config.yaml
hidden_size: 64
hidden_act: "tanh_gelu"
norm: "layernorm"
norm_eps: 1e-05
rope_theta: 1010.0
qk_norm: false
init_std_o: 0.0
optimizer: "adam_atan2"
learning_rate: 0.00372
warmup_steps: 233
Each number is 50 + 15 x the weight over its row's rms, rounded and kept within 0 to 99. Layers, rows and columns count from 0. The size before them is the row's rms in percent of the matrix's.

# layer 9 MLP down (transposed), 256x64, rms 0.185, rows 19-73, columns 0-63
097:42 50 59 72 46 68 43 50 37 79 40 44 16 57 83 41 47 54 61 60 37 73 48 35 43 48 44 46 68 55 32 48 36 64 59 26 40 47 35 26 64 78 55 31 62 58 42 59 46 41 35 62 45 32 32 34 53 35 58 82 60 61 47 87
084:52 28 55 35 40 71 41 57 46 65 59 13 30 54 45 50 54 68 40 31 35 49 40 60 63 21 56 54 76 37 54 50 20 74 32 37 51 57 61 76 40 74 50 37 73 52 52 58 65 56 44 78 55 31 59 38 38 18 41 50 65 51 58 66
098:72 28 50 63 66 57 59 68 65 22 34 30 43 09 58 55 33 54 35 34 40 73 60 54 48 40 58 48 53 61 27 29 62 51 55 39 35 44 45 78 68 40 57 46 73 50 47 35 36 74 63 42 68 56 53 48 70 57 43 50 44 46 79 22
086:46 38 58 39 29 51 46 63 30 39 62 59 43 67 22 32 29 40 46 38 67 59 61 40 64 44 53 38 66 53 28 61 38 68 64 49 73 31 47 69 35 39 63 70 61 56 48 27 57 63 55 63 25 44 57 43 81 60 28 58 72 80 35 21
091:48 46 33 40 62 60 03 68 56 52 43 51 32 73 30 50 26 80 50 71 77 45 69 69 68 43 55 53 49 21 43 43 21 59 50 41 62 50 42 40 49 38 43 58 63 51 53 74 54 62 39 36 46 65 68 38 47 65 26 33 59 66 63 53
097:62 43 51 58 44 30 28 68 46 49 28 56 53 39 39 64 30 39 37 64 53 71 55 65 49 69 59 58 42 63 41 22 63 56 35 39 75 51 42 73 54 46 72 13 76 64 36 62 77 54 32 65 33 63 18 52 41 38 36 70 39 56 39 46
088:62 67 69 54 42 47 69 64 49 51 55 64 90 43 57 54 51 32 60 36 30 37 48 55 65 56 42 64 29 56 25 40 54 53 54 52 37 33 45 45 76 08 58 35 32 40 44 50 31 48 43 44 60 30 29 73 49 82 39 71 69 29 49 55
107:57 57 51 58 56 19 26 38 43 50 52 35 37 46 55 53 45 64 50 50 89 37 41 62 47 78 36 79 51 24 37 60 44 36 52 33 46 67 58 70 60 31 60 28 31 76 74 44 61 38 51 31 68 28 70 21 56 51 47 60 48 53 65 57
097:65 65 53 34 57 46 48 70 47 46 41 62 23 31 52 39 38 61 39 25 29 40 52 49 38 52 55 61 52 57 40 56 53 64 48 85 59 53 73 54 40 82 39 24 64 34 40 43 42 33 46 44 37 53 37 55 65 42 50 73 28 40 98 76
083:56 40 58 21 53 71 19 63 52 67 65 53 46 52 61 51 59 20 36 47 51 33 74 24 58 66 40 56 82 57 49 58 34 54 44 68 71 25 63 61 32 58 39 50 59 66 41 75 52 63 42 55 31 47 40 30 54 45 26 60 69 48 35 21
080:59 76 76 47 42 57 77 43 68 67 56 52 40 50 36 62 51 59 50 36 46 62 41 44 61 41 16 56 45 33 19 59 58 21 56 53 49 38 63 49 41 53 42 50 40 38 36 85 49 41 80 29 70 52 44 10 64 45 42 40 75 54 57 49
084:39 91 61 56 32 37 29 65 34 62 43 59 45 43 70 63 36 44 85 41 35 38 33 48 67 77 56 42 42 53 48 55 43 53 57 73 27 48 54 24 39 41 55 26 39 72 42 53 47 41 75 46 80 40 32 38 42 47 61 43 68 39 43 70
091:65 54 67 42 60 52 52 47 43 78 56 41 56 27 52 65 80 53 57 32 33 82 48 49 33 29 49 72 45 38 33 41 18 55 10 59 40 41 52 40 58 61 28 41 59 79 30 35 64 38 66 62 30 45 39 65 45 48 58 41 50 59 52 74
093:53 49 31 69 61 38 48 41 46 66 65 50 58 53 46 36 49 75 31 30 23 48 50 73 29 45 65 58 50 39 31 54 66 82 35 71 81 26 22 51 28 51 53 50 39 50 38 42 40 48 69 67 50 34 40 52 52 74 55 57 64 30 53 83
100:64 62 46 69 59 64 70 57 21 26 19 50 38 71 34 66 75 48 61 52 59 39 56 51 66 72 68 69 58 45 44 39 23 48 50 43 64 46 54 72 45 55 41 67 43 47 74 34 31 61 37 44 40 35 10 29 60 44 59 60 32 54 33 51
106:72 37 41 47 44 54 34 28 30 63 62 49 41 39 27 85 66 84 23 40 59 41 40 44 54 68 39 46 60 23 62 41 51 19 72 53 48 37 44 63 50 36 48 42 68 73 49 35 45 53 48 90 38 46 54 44 70 59 47 46 51 34 57 68
082:36 59 63 62 62 56 55 30 53 47 49 35 46 55 72 53 21 74 26 26 42 49 47 53 49 57 40 42 37 29 50 51 68 78 66 19 46 71 60 60 43 55 27 38 48 64 70 56 30 51 66 31 85 65 52 37 41 36 43 49 42 31 84 44
097:37 50 45 51 48 57 35 52 46 59 58 51 79 47 30 27 39 45 52 45 39 31 58 57 55 79 68 59 53 60 74 41 62 45 67 44 40 54 38 72 64 17 58 23 53 13 75 50 61 71 44 68 36 32 54 66 46 76 33 56 59 45 18 45
114:64 37 70 28 49 32 48 34 38 41 58 65 42 51 43 32 63 60 71 55 76 55 39 82 62 88 33 54 77 45 38 37 72 47 69 29 47 54 45 53 43 49 48 27 57 54 71 31 47 50 29 52 37 37 76 39 24 49 37 48 36 70 47 65
100:71 34 49 59 38 57 37 34 16 36 37 38 51 50 96 66 53 34 48 42 51 66 53 38 18 30 66 57 52 51 44 43 56 78 53 73 37 42 58 69 37 51 45 76 61 57 37 50 39 35 67 60 56 32 38 56 77 46 46 32 72 55 41 33
131:33 51 43 77 74 72 32 56 60 67 47 60 29 69 63 61 41 31 41 71 50 58 52 52 48 47 36 58 25 35 55 46 37 45 59 29 39 51 28 39 49 66 42 91 23 35 38 54 37 63 36 55 73 41 34 57 43 49 77 67 33 69 49 69
096:47 49 54 77 46 59 42 58 63 99 69 37 31 78 54 52 51 55 53 62 37 55 54 22 46 28 72 41 36 64 22 67 44 79 42 48 62 34 56 38 32 53 34 50 48 61 36 43 55 49 26 22 49 45 46 70 39 50 56 57 59 63 38 73
199:33 43 48 59 67 27 30 62 43 36 46 65 60 24 70 71 99 49 58 42 55 53 62 74 52 38 40 39 38 59 76 42 30 63 31 44 29 50 52 36 57 41 62 27 39 48 62 38 42 45 40 62 61 37 50 55 31 57 74 31 59 55 35 79
112:65 54 46 45 35 59 49 65 49 49 52 56 59 41 37 04 24 40 51 40 51 49 59 40 19 41 81 28 35 63 45 66 45 49 40 80 71 42 47 47 51 43 48 35 71 51 36 33 68 33 60 60 60 72 48 68 65 60 55 63 67 18 28 45
088:57 53 50 56 40 40 52 24 49 60 52 49 70 71 54 14 64 36 47 42 64 51 39 46 80 75 39 31 37 66 56 58 68 50 38 75 26 48 64 53 59 39 34 50 30 41 72 74 47 66 37 78 42 15 75 55 51 55 43 63 42 55 39 30
078:33 27 58 50 49 43 33 44 35 60 37 43 24 61 53 34 61 51 33 28 53 63 42 46 58 46 43 59 62 50 45 62 62 85 75 16 51 37 61 55 28 47 44 39 67 79 83 39 36 59 54 75 48 50 67 61 42 64 59 42 37 70 26 72
087:53 65 79 41 39 62 41 69 62 47 21 25 53 43 50 35 43 68 70 28 39 44 54 55 57 42 42 64 69 29 34 40 34 40 37 43 70 54 49 36 34 64 54 38 75 61 47 39 58 52 46 29 43 45 47 58 50 49 49 70 91 46 27 92
083:74 47 53 49 48 75 69 57 35 50 66 20 54 34 28 46 66 27 49 39 67 41 11 37 56 52 24 40 54 55 65 47 40 60 55 61 41 67 67 56 47 37 72 46 67 34 36 70 78 64 49 45 46 57 74 64 49 66 39 42 23 38 31 62
103:52 60 66 59 25 43 60 59 44 56 64 37 33 93 29 32 73 49 31 55 62 77 45 24 53 50 54 70 46 43 38 60 50 28 76 36 29 69 45 60 51 21 59 58 38 56 57 59 34 76 28 38 39 41 43 53 45 62 69 61 42 33 50 41
074:72 40 57 42 61 60 40 71 76 63 56 28 32 49 65 55 40 65 48 48 44 34 61 35 48 60 52 44 17 46 33 55 84 49 62 35 47 46 68 39 59 18 39 25 55 25 46 58 60 49 72 29 30 71 47 70 70 72 52 64 66 43 38 51
091:52 24 60 41 54 51 47 71 39 48 50 39 49 58 65 60 32 17 26 54 42 51 43 41 36 57 28 73 41 69 62 33 45 62 71 23 61 69 53 60 41 39 29 64 51 99 71 52 34 56 67 43 58 33 54 64 53 69 51 39 47 46 33 33
110:55 51 61 59 66 55 34 61 47 79 50 55 20 37 33 71 64 15 58 46 59 64 62 63 58 38 49 48 45 20 33 56 32 69 34 48 53 52 65 52 75 27 48 47 63 76 50 51 65 84 56 42 48 44 21 50 52 54 34 60 31 48 38 21
074:60 40 31 42 52 61 60 82 58 57 40 50 51 52 32 74 45 39 59 62 34 65 65 36 44 47 33 47 24 40 79 65 46 59 36 31 72 28 53 55 52 28 47 55 47 50 54 45 52 16 36 43 64 30 55 59 93 39 59 81 41 31 45 65
107:36 59 58 81 27 49 32 43 37 73 39 59 23 50 53 55 42 29 58 49 57 53 42 49 45 67 45 48 43 44 54 30 58 85 33 65 18 55 61 50 46 20 25 43 40 39 70 39 68 48 95 73 60 47 67 44 52 49 60 47 59 63 53 52
115:43 31 41 41 46 64 43 21 21 28 83 54 57 67 55 56 58 67 49 39 68 37 45 52 52 78 39 32 58 36 79 46 38 36 42 53 31 56 52 55 58 71 84 54 57 36 53 63 24 72 40 51 43 30 63 41 43 53 43 47 45 40 68 82
120:59 23 44 23 42 53 55 57 42 69 73 73 45 18 52 30 48 77 61 67 49 57 54 67 56 82 36 46 55 50 72 59 53 67 32 46 38 47 64 38 60 31 52 49 65 53 41 47 68 31 39 65 26 64 38 44 19 47 29 35 41 34 64 66
118:60 40 75 25 42 36 43 51 46 57 59 66 54 64 60 36 33 45 60 33 67 33 65 53 69 23 47 66 84 36 58 73 33 32 66 36 35 40 51 47 63 58 31 46 53 84 70 14 28 52 67 51 39 60 30 61 54 63 41 62 46 46 38 50
102:56 62 38 45 46 81 37 62 68 62 43 36 57 54 53 47 49 50 55 61 45 53 47 19 41 36 71 50 26 45 37 51 28 53 18 62 34 49 46 47 61 68 70 93 54 67 59 43 35 56 87 48 63 50 61 30 51 65 38 27 61 44 29 30
093:53 47 67 84 47 40 44 33 50 61 26 30 63 61 65 68 66 27 69 45 69 66 39 37 50 68 48 51 49 57 33 69 34 34 57 39 30 41 68 52 85 37 48 54 36 40 72 46 19 52 41 69 55 38 79 26 39 53 50 52 41 66 38 60
094:40 52 38 51 34 24 79 44 59 66 52 24 28 45 50 64 52 56 35 55 38 35 33 59 67 47 45 77 35 44 71 71 48 65 45 52 55 41 48 60 37 89 48 50 62 38 34 26 51 25 61 56 61 27 34 55 45 73 88 55 49 38 63 56
097:37 60 72 47 39 70 78 53 57 15 41 31 42 66 48 56 43 59 49 24 22 25 69 59 68 34 42 55 55 44 68 57 47 60 31 35 67 57 48 41 69 65 45 60 23 59 56 43 44 71 43 45 54 39 53 65 14 36 69 52 78 51 47 61
118:40 52 47 38 50 59 80 76 66 44 56 69 40 87 66 43 49 54 56 62 34 52 44 32 56 38 11 48 59 23 38 59 49 37 37 51 54 63 65 46 35 50 53 73 36 17 73 53 65 50 62 41 53 41 47 20 49 24 37 59 61 34 72 52
106:50 56 30 42 41 35 24 49 49 51 55 61 51 63 50 48 25 81 41 76 57 48 37 73 33 64 56 37 57 56 61 49 17 62 31 33 42 56 67 29 67 20 61 63 48 61 69 22 59 33 44 63 56 57 71 41 38 35 77 70 62 43 43 62
126:51 71 65 37 77 40 72 34 53 76 53 81 55 86 61 38 65 28 58 60 56 57 62 50 66 28 16 44 33 41 63 54 44 49 50 50 50 32 43 63 34 45 30 54 41 38 43 71 58 57 20 53 55 52 45 43 58 22 50 29 33 60 46 69
093:36 58 50 82 72 61 35 64 43 21 57 58 65 61 46 31 67 57 37 35 49 57 58 46 50 69 61 63 53 56 73 50 43 58 62 55 55 37 24 73 20 10 44 30 41 35 56 47 68 61 17 45 41 42 64 66 39 56 67 55 27 44 36 56
119:81 54 69 41 33 64 60 49 44 60 34 49 63 48 45 23 51 61 45 42 55 51 66 60 58 60 56 65 36 51 41 61 30 58 23 70 65 35 34 26 46 80 22 62 51 71 36 50 24 64 55 52 62 52 26 69 50 32 14 66 60 33 40 57
103:42 51 12 63 48 39 59 38 60 72 54 47 81 45 47 38 34 51 64 34 74 51 39 36 42 39 50 53 33 34 54 66 33 81 34 59 64 31 36 63 33 88 55 49 44 82 44 51 53 62 68 52 51 64 61 54 49 37 38 71 24 41 31 48
078:76 62 84 42 18 42 48 48 63 36 37 23 64 69 60 56 51 30 55 21 51 47 49 65 55 49 34 37 45 39 49 69 29 30 45 50 38 31 44 45 63 59 46 51 54 83 63 37 42 52 74 62 55 38 51 68 58 32 90 45 58 40 41 41
163:63 59 62 33 70 55 57 46 56 41 67 32 55 47 42 70 53 38 50 56 74 31 58 54 28 44 80 37 90 42 47 58 51 25 47 39 28 74 38 32 51 35 70 53 50 20 41 30 44 42 31 43 66 79 55 49 33 53 40 59 35 63 68 66
086:56 66 57 31 40 57 65 65 72 52 22 31 36 77 49 56 61 67 52 33 59 37 23 56 43 57 57 48 62 43 39 35 19 23 54 69 62 42 53 43 46 47 60 57 71 50 38 40 34 19 65 63 67 56 25 31 52 82 48 54 79 55 55 47
092:54 46 66 60 38 53 51 46 38 52 66 38 51 57 68 59 34 18 55 42 25 33 39 25 51 78 69 62 64 40 45 52 40 50 50 51 36 44 70 50 54 73 54 39 25 99 38 57 62 63 49 44 54 28 67 48 40 26 69 63 62 57 26 40
078:49 50 64 56 62 30 44 50 66 82 60 36 67 38 63 77 41 37 40 37 29 37 36 56 39 40 44 36 52 21 35 70 40 70 59 52 90 30 51 22 51 63 29 45 50 61 31 56 60 40 64 39 70 47 62 53 50 48 76 76 62 37 45 53
086:45 43 51 55 38 78 44 65 40 40 38 12 49 21 53 27 80 45 40 31 74 51 72 29 54 68 48 57 57 72 31 50 51 60 45 25 48 45 62 57 45 55 52 62 31 33 69 41 45 83 49 33 31 54 44 67 40 60 64 47 73 45 34 62
088:49 61 29 61 63 06 31 46 44 57 47 45 78 68 25 57 69 45 47 48 33 47 25 36 66 54 33 68 51 22 39 51 67 59 79 34 20 57 59 63 51 46 47 35 48 70 77 43 46 41 58 74 55 57 62 48 52 61 37 51 37 72 54 58
093:33 35 57 47 35 46 44 41 65 54 73 43 52 56 61 36 60 35 35 56 42 48 50 17 58 39 64 58 69 69 46 50 72 46 46 00 49 76 48 58 44 42 46 46 50 28 52 29 56 61 26 59 40 58 54 66 83 28 67 45 41 78 40 47
# layer 9 MLP up, 256x64, rms 0.198, rows 20-73, columns 0-63
098:67 44 59 68 56 53 88 41 53 49 57 58 51 35 38 63 59 37 63 54 61 68 36 84 37 24 73 43 52 49 85 48 69 42 22 61 58 34 50 54 49 34 51 53 42 57 24 61 59 34 60 46 53 36 48 73 51 65 30 61 15 36 58 70
098:72 53 36 43 67 63 73 62 50 52 71 53 61 45 23 63 40 77 29 41 55 48 31 46 55 33 57 34 46 49 48 60 55 59 34 73 27 72 18 53 53 61 72 55 55 42 59 26 50 17 54 49 41 75 45 66 41 47 71 24 74 48 47 32
090:46 50 42 61 63 71 33 55 22 32 62 75 62 56 66 48 59 31 70 64 44 58 38 57 45 48 69 29 63 81 76 30 66 59 50 52 33 74 45 39 60 70 45 49 24 47 60 36 26 42 58 53 60 49 39 46 45 35 61 30 06 57 47 38
086:53 46 40 38 57 35 43 61 58 63 66 62 55 38 48 67 51 53 71 54 59 59 50 78 26 64 54 46 52 60 73 36 62 07 28 53 37 53 33 44 49 44 55 68 65 13 39 34 64 40 35 73 71 35 32 47 19 40 63 56 48 72 47 69
104:44 40 59 45 49 26 54 31 29 51 51 75 44 31 40 75 46 43 59 69 54 56 81 44 44 36 63 49 55 69 48 40 68 51 38 54 62 64 43 36 47 60 52 25 47 44 03 50 47 62 24 47 19 92 49 48 50 48 34 63 64 36 51 62
097:48 41 50 72 64 59 76 19 37 49 40 40 37 20 59 49 34 49 50 64 45 28 77 73 38 30 85 62 49 58 43 55 53 60 36 66 52 48 68 69 79 62 32 58 48 31 36 57 45 15 59 29 68 37 32 47 59 48 51 37 43 50 49 54
103:67 38 45 51 58 68 56 70 29 62 59 66 45 38 43 62 48 26 62 67 39 44 51 39 44 40 73 56 68 56 42 37 78 41 22 68 33 46 19 39 58 74 26 60 66 68 27 32 25 32 44 42 45 58 49 73 27 59 58 39 33 62 43 41
099:46 43 31 58 70 56 42 57 73 22 76 49 59 25 38 71 53 59 31 53 36 74 47 40 59 30 47 43 56 33 78 38 60 51 41 47 39 71 23 51 42 56 81 52 61 23 52 53 88 59 39 48 43 41 39 26 51 51 66 21 46 55 45 43
086:50 21 42 44 57 61 65 23 57 57 51 62 42 72 53 47 32 75 52 66 66 68 62 40 63 41 46 45 38 47 37 43 31 24 46 69 58 73 48 39 59 64 71 59 72 56 50 47 35 19 36 49 00 67 62 54 57 60 42 41 69 39 42 40
088:55 42 32 66 44 52 54 60 37 47 42 74 54 63 27 49 39 80 23 66 79 65 47 58 52 56 64 34 60 50 69 35 21 46 30 71 42 39 65 40 31 57 49 64 22 51 44 56 39 47 41 27 46 53 51 53 52 94 30 40 35 27 60 48
094:99 46 49 51 54 56 59 47 33 55 47 74 49 56 72 64 22 44 61 42 35 46 40 41 40 46 63 56 42 42 47 37 87 54 45 55 45 67 54 68 47 70 36 50 42 56 33 10 34 55 69 58 55 60 32 39 41 82 42 41 33 68 47 46
099:36 33 25 35 72 45 55 07 61 37 41 30 46 42 67 80 40 43 44 68 33 76 54 50 75 55 46 61 37 71 63 50 34 62 54 47 32 61 47 29 48 51 89 33 45 52 49 24 43 30 40 53 68 62 57 53 38 44 44 59 48 40 54 66
105:39 68 41 34 61 86 60 33 38 48 55 40 42 38 64 78 40 47 45 61 73 39 40 46 50 33 32 37 56 60 59 30 58 36 58 40 28 47 49 48 52 43 65 60 52 42 74 42 56 42 63 54 80 82 08 49 37 47 48 30 50 53 86 55
096:40 21 53 58 61 52 42 42 64 63 73 26 42 37 57 32 19 32 63 61 42 63 53 37 31 68 44 42 66 34 50 60 54 42 43 53 46 71 22 12 52 70 51 29 44 45 28 51 78 49 42 47 61 68 61 60 49 44 18 47 71 70 56 57
105:76 45 51 22 79 81 74 45 37 68 43 55 57 49 67 60 40 48 44 54 42 58 50 42 39 53 67 52 41 43 62 46 64 56 62 41 34 68 49 71 42 75 57 31 64 35 24 36 41 46 66 46 56 75 28 38 29 36 52 34 31 59 42 89
092:58 63 59 47 50 57 60 40 75 49 54 35 37 50 51 39 39 57 59 51 41 63 94 45 57 38 53 64 32 41 67 70 51 45 26 45 50 80 36 48 32 68 47 65 26 42 00 46 81 24 47 54 49 29 50 46 59 33 39 63 33 56 55 52
109:53 49 64 64 69 45 49 54 67 25 74 79 28 24 51 49 57 35 37 50 50 40 56 60 45 56 52 40 47 60 55 45 77 57 49 86 53 45 31 56 55 58 45 44 50 41 23 46 61 43 33 23 64 58 35 72 40 20 65 44 25 78 37 76
092:42 61 55 57 80 80 52 53 45 29 60 68 32 30 32 58 57 52 57 55 46 44 65 25 48 01 76 35 61 44 23 36 52 39 31 60 59 67 44 37 50 57 38 54 35 63 41 56 48 56 32 36 42 58 52 44 38 47 87 47 58 36 68 38
103:45 21 49 57 67 58 55 71 53 46 68 24 36 27 59 66 31 53 63 52 25 21 66 75 53 59 55 48 76 26 75 35 37 16 34 55 31 67 57 23 35 58 55 49 59 43 32 63 68 56 46 58 55 54 37 53 41 55 54 49 33 48 67 47
102:77 67 41 40 58 55 69 66 49 53 56 46 84 24 28 41 19 47 46 44 68 79 74 41 36 27 53 22 52 58 53 65 45 55 56 52 51 84 40 62 60 51 59 53 42 37 56 31 38 43 47 35 47 71 44 32 69 46 40 49 61 29 78 48
094:62 42 26 59 65 60 55 64 40 47 56 71 61 35 40 43 73 64 72 73 54 49 41 71 49 56 62 43 45 74 41 29 51 31 51 70 42 78 50 51 61 37 35 67 52 21 50 36 16 25 71 63 60 33 37 20 35 60 41 32 51 54 60 39
138:59 36 27 61 67 52 38 53 36 26 63 60 68 40 36 53 57 66 63 54 61 44 56 59 47 54 56 12 57 71 81 39 24 52 39 45 51 76 39 22 57 57 64 44 40 56 60 52 28 58 29 28 44 61 57 32 41 68 67 16 60 47 57 75
111:55 45 14 40 87 47 50 49 62 70 56 33 69 45 28 88 66 38 49 43 34 42 52 58 29 25 54 50 59 43 81 55 41 31 49 42 44 51 30 43 43 60 63 45 40 54 33 53 66 55 51 61 35 68 58 26 26 59 57 47 29 39 55 79
093:65 46 48 64 52 64 62 48 44 44 66 61 46 15 48 48 24 32 48 57 41 40 80 72 21 33 54 59 55 67 52 48 56 59 62 42 66 37 48 44 57 81 60 54 54 45 05 57 61 62 52 52 41 74 13 53 28 56 32 47 58 46 70 66
083:47 51 44 22 66 76 84 48 43 70 56 43 39 56 37 52 30 43 51 58 52 56 61 39 47 51 37 30 53 47 54 52 20 41 38 52 55 40 45 32 32 47 58 96 73 60 38 40 61 52 62 52 61 49 54 53 31 17 38 84 23 53 56 35
098:65 25 66 30 95 55 51 29 36 37 44 34 76 50 38 58 36 17 58 59 57 48 79 42 36 27 52 46 37 37 32 60 47 63 49 39 37 58 75 49 59 58 44 62 36 69 34 61 62 70 43 61 54 66 50 37 21 52 43 35 56 57 61 51
090:55 37 65 62 75 18 42 28 51 52 40 84 44 59 65 25 24 46 40 64 44 60 83 54 34 56 82 72 55 65 39 61 71 40 46 46 58 30 40 43 62 47 47 35 51 38 42 54 31 50 28 44 49 56 38 56 61 57 54 54 61 89 47 41
097:41 64 41 74 64 35 71 42 56 32 49 47 38 37 30 73 37 46 54 85 57 44 74 80 43 44 46 54 54 33 48 59 31 24 37 64 49 62 52 44 63 56 64 42 58 53 56 73 48 07 28 34 35 59 39 25 28 52 46 56 59 40 64 46
078:29 56 45 81 34 52 68 53 35 42 33 39 53 66 36 44 49 26 48 70 72 71 81 56 57 26 34 53 78 27 40 45 46 52 50 67 31 75 64 41 33 62 23 36 48 78 42 47 57 37 39 27 47 51 48 36 61 53 58 38 55 65 72 54
098:31 53 43 41 69 54 48 51 16 49 77 42 50 28 20 40 38 58 76 52 66 42 63 78 69 55 57 41 50 36 38 59 34 62 62 66 22 48 54 31 35 54 46 49 55 58 44 49 55 50 23 70 42 45 39 63 38 75 37 65 20 62 51 79
113:58 10 27 51 49 44 64 52 57 30 43 43 24 38 60 41 49 51 69 81 59 53 67 54 59 55 52 61 64 67 49 73 31 32 37 42 49 60 76 49 53 55 64 47 51 43 50 52 59 21 32 48 38 73 24 50 68 38 41 80 40 74 75 60
080:32 61 50 89 52 47 48 24 35 54 49 40 63 56 66 29 57 45 21 37 67 47 34 57 53 41 67 49 80 37 40 36 41 32 58 64 21 58 61 22 55 59 64 51 54 59 58 58 57 80 65 52 54 81 61 25 32 62 44 36 42 68 39 48
107:30 45 49 37 58 31 63 56 62 26 64 29 56 25 21 51 58 45 53 38 41 36 71 52 55 48 41 31 45 48 67 36 54 63 34 43 38 73 39 10 44 62 55 63 65 51 36 39 55 57 32 53 36 56 54 71 49 67 74 53 47 73 51 94
102:31 31 38 26 64 25 60 25 41 22 38 71 54 41 50 60 40 48 64 70 50 37 47 62 39 78 64 48 60 66 92 55 45 45 49 33 36 70 53 17 46 53 58 71 65 44 58 42 43 65 41 43 48 43 33 61 34 57 73 55 58 41 75 44
109:39 20 50 43 67 33 42 43 52 25 51 50 30 14 71 48 50 37 70 85 54 57 67 61 46 39 85 51 47 79 79 62 64 46 33 36 58 47 34 35 46 58 75 55 40 55 64 44 26 58 49 65 61 44 53 46 36 59 61 48 43 35 67 59
115:36 46 67 52 71 36 39 46 24 39 60 34 65 18 33 48 71 30 79 52 63 55 54 55 62 24 79 45 35 57 39 68 70 60 52 45 37 51 41 14 71 50 38 56 29 26 51 35 60 41 40 20 47 47 39 55 58 32 52 38 43 39 55 65
099:56 44 60 70 63 30 71 43 40 23 27 58 63 44 36 36 47 46 58 37 67 73 39 70 69 39 59 67 43 68 31 29 35 55 44 42 64 77 47 21 33 81 60 74 21 65 44 51 38 53 43 57 64 56 43 60 50 73 75 49 44 47 59 44
095:64 68 53 10 47 72 66 52 59 50 65 57 74 53 36 41 38 61 64 77 40 58 61 44 38 45 64 38 55 52 67 08 47 47 48 57 40 61 31 47 38 48 30 38 65 48 31 45 67 41 73 10 35 50 41 54 35 77 59 44 64 39 55 39
093:37 60 73 39 69 56 21 49 40 43 46 50 49 70 37 32 50 53 55 49 81 65 60 54 46 68 48 40 73 42 56 16 64 27 32 61 49 63 53 05 26 42 61 63 77 32 38 46 62 63 48 41 40 41 55 50 56 56 21 39 42 69 48 42
099:65 30 52 57 66 45 37 58 33 43 67 48 57 38 36 45 63 35 60 64 39 69 73 53 32 72 72 67 51 32 39 43 43 43 14 44 27 53 31 28 46 65 75 55 59 63 42 50 50 44 46 62 60 69 73 41 38 39 19 57 58 90 50 36
112:42 50 48 29 59 47 63 59 20 10 59 35 64 11 37 75 56 44 53 51 48 66 45 52 53 57 39 39 55 36 65 54 51 57 46 65 46 54 36 50 53 82 55 91 74 56 37 24 53 19 28 38 54 58 49 43 67 51 37 46 38 50 48 49
093:51 48 65 48 47 62 99 32 32 26 50 56 55 55 55 64 56 24 68 80 50 45 37 50 66 59 69 40 53 65 48 55 75 50 29 41 45 33 50 24 30 64 80 55 53 43 39 37 35 35 55 35 31 40 46 53 51 62 37 42 64 38 69 55
112:67 57 49 37 50 82 52 49 47 51 70 71 62 06 25 93 56 36 31 42 50 66 73 50 55 38 57 55 38 67 35 69 44 39 38 49 34 55 44 41 62 54 54 66 53 56 51 34 50 55 66 34 55 63 30 35 50 32 39 71 37 50 77 62
093:53 51 36 12 72 63 55 32 52 46 48 48 64 34 18 50 40 26 55 59 59 44 32 56 54 61 51 57 90 67 41 42 67 35 43 39 46 45 59 41 70 46 54 51 50 78 57 30 39 55 61 67 31 67 16 76 54 36 30 37 61 54 67 44
127:73 23 29 70 48 40 48 43 50 53 64 44 59 32 32 32 39 41 30 47 71 54 52 72 49 41 44 22 57 46 53 66 41 27 59 81 50 56 47 38 50 77 71 52 61 68 51 32 43 29 29 51 43 41 44 55 41 60 56 50 46 39 46 99
110:54 48 22 46 68 23 74 35 46 56 69 64 51 32 57 68 54 42 46 53 38 40 38 48 53 51 57 05 48 25 51 56 85 32 44 59 15 48 40 53 79 40 47 68 52 31 42 53 69 40 71 67 63 41 47 47 54 71 43 38 33 59 57 56
086:37 63 44 61 53 53 63 54 33 57 67 78 69 65 53 44 39 46 47 65 61 45 39 42 48 41 55 49 78 76 44 43 80 46 54 61 42 42 30 49 42 62 40 34 40 46 43 34 44 22 14 53 86 66 44 75 41 70 46 37 22 77 40 57
076:58 48 40 56 48 41 57 64 33 54 86 59 64 42 32 48 39 26 38 82 55 31 72 50 33 45 55 46 68 30 50 55 62 52 42 82 17 60 29 43 52 38 56 49 29 57 35 26 30 44 69 36 64 70 39 45 39 58 32 51 42 40 71 73
087:52 34 42 22 63 17 53 25 45 36 45 45 76 58 63 41 15 37 48 67 47 70 64 52 42 35 45 58 36 69 46 55 36 41 63 59 49 78 52 32 30 67 74 35 38 47 54 58 76 52 58 65 69 70 30 43 66 51 65 31 41 39 65 41
103:68 49 30 61 49 67 70 49 34 53 73 63 68 23 54 65 20 56 17 62 65 62 59 34 50 41 42 56 51 69 37 54 27 56 64 57 53 48 29 55 48 54 43 65 29 32 54 39 35 52 53 29 69 83 48 49 41 55 53 15 68 36 52 69
090:42 70 55 68 41 69 66 49 40 37 47 68 67 67 58 35 13 62 47 47 58 71 69 78 45 28 53 66 65 77 36 43 27 46 38 46 47 37 59 44 65 64 48 56 38 62 43 44 39 14 64 27 57 62 28 54 21 55 64 47 42 58 67 53
089:35 49 56 68 63 31 73 43 42 45 39 51 54 46 49 20 47 45 40 44 60 47 61 47 69 51 49 46 41 54 31 69 40 43 48 73 69 67 54 47 54 74 87 41 31 24 45 58 36 43 16 35 80 47 37 63 53 61 54 20 65 72 53 78
088:74 74 46 40 42 63 70 60 22 49 31 76 57 56 29 65 52 51 42 31 40 53 46 43 61 40 71 51 59 53 50 42 43 43 54 49 42 51 38 33 39 74 51 56 96 50 17 37 24 56 31 49 47 83 27 63 59 57 66 48 52 43 71 46
100:50 45 55 66 52 48 47 50 29 19 79 51 51 37 59 48 38 24 62 38 55 56 86 52 28 34 55 53 76 66 59 41 59 60 62 63 40 63 49 20 57 40 64 57 47 59 33 84 54 48 50 30 70 44 11 44 57 49 56 32 48 71 31 47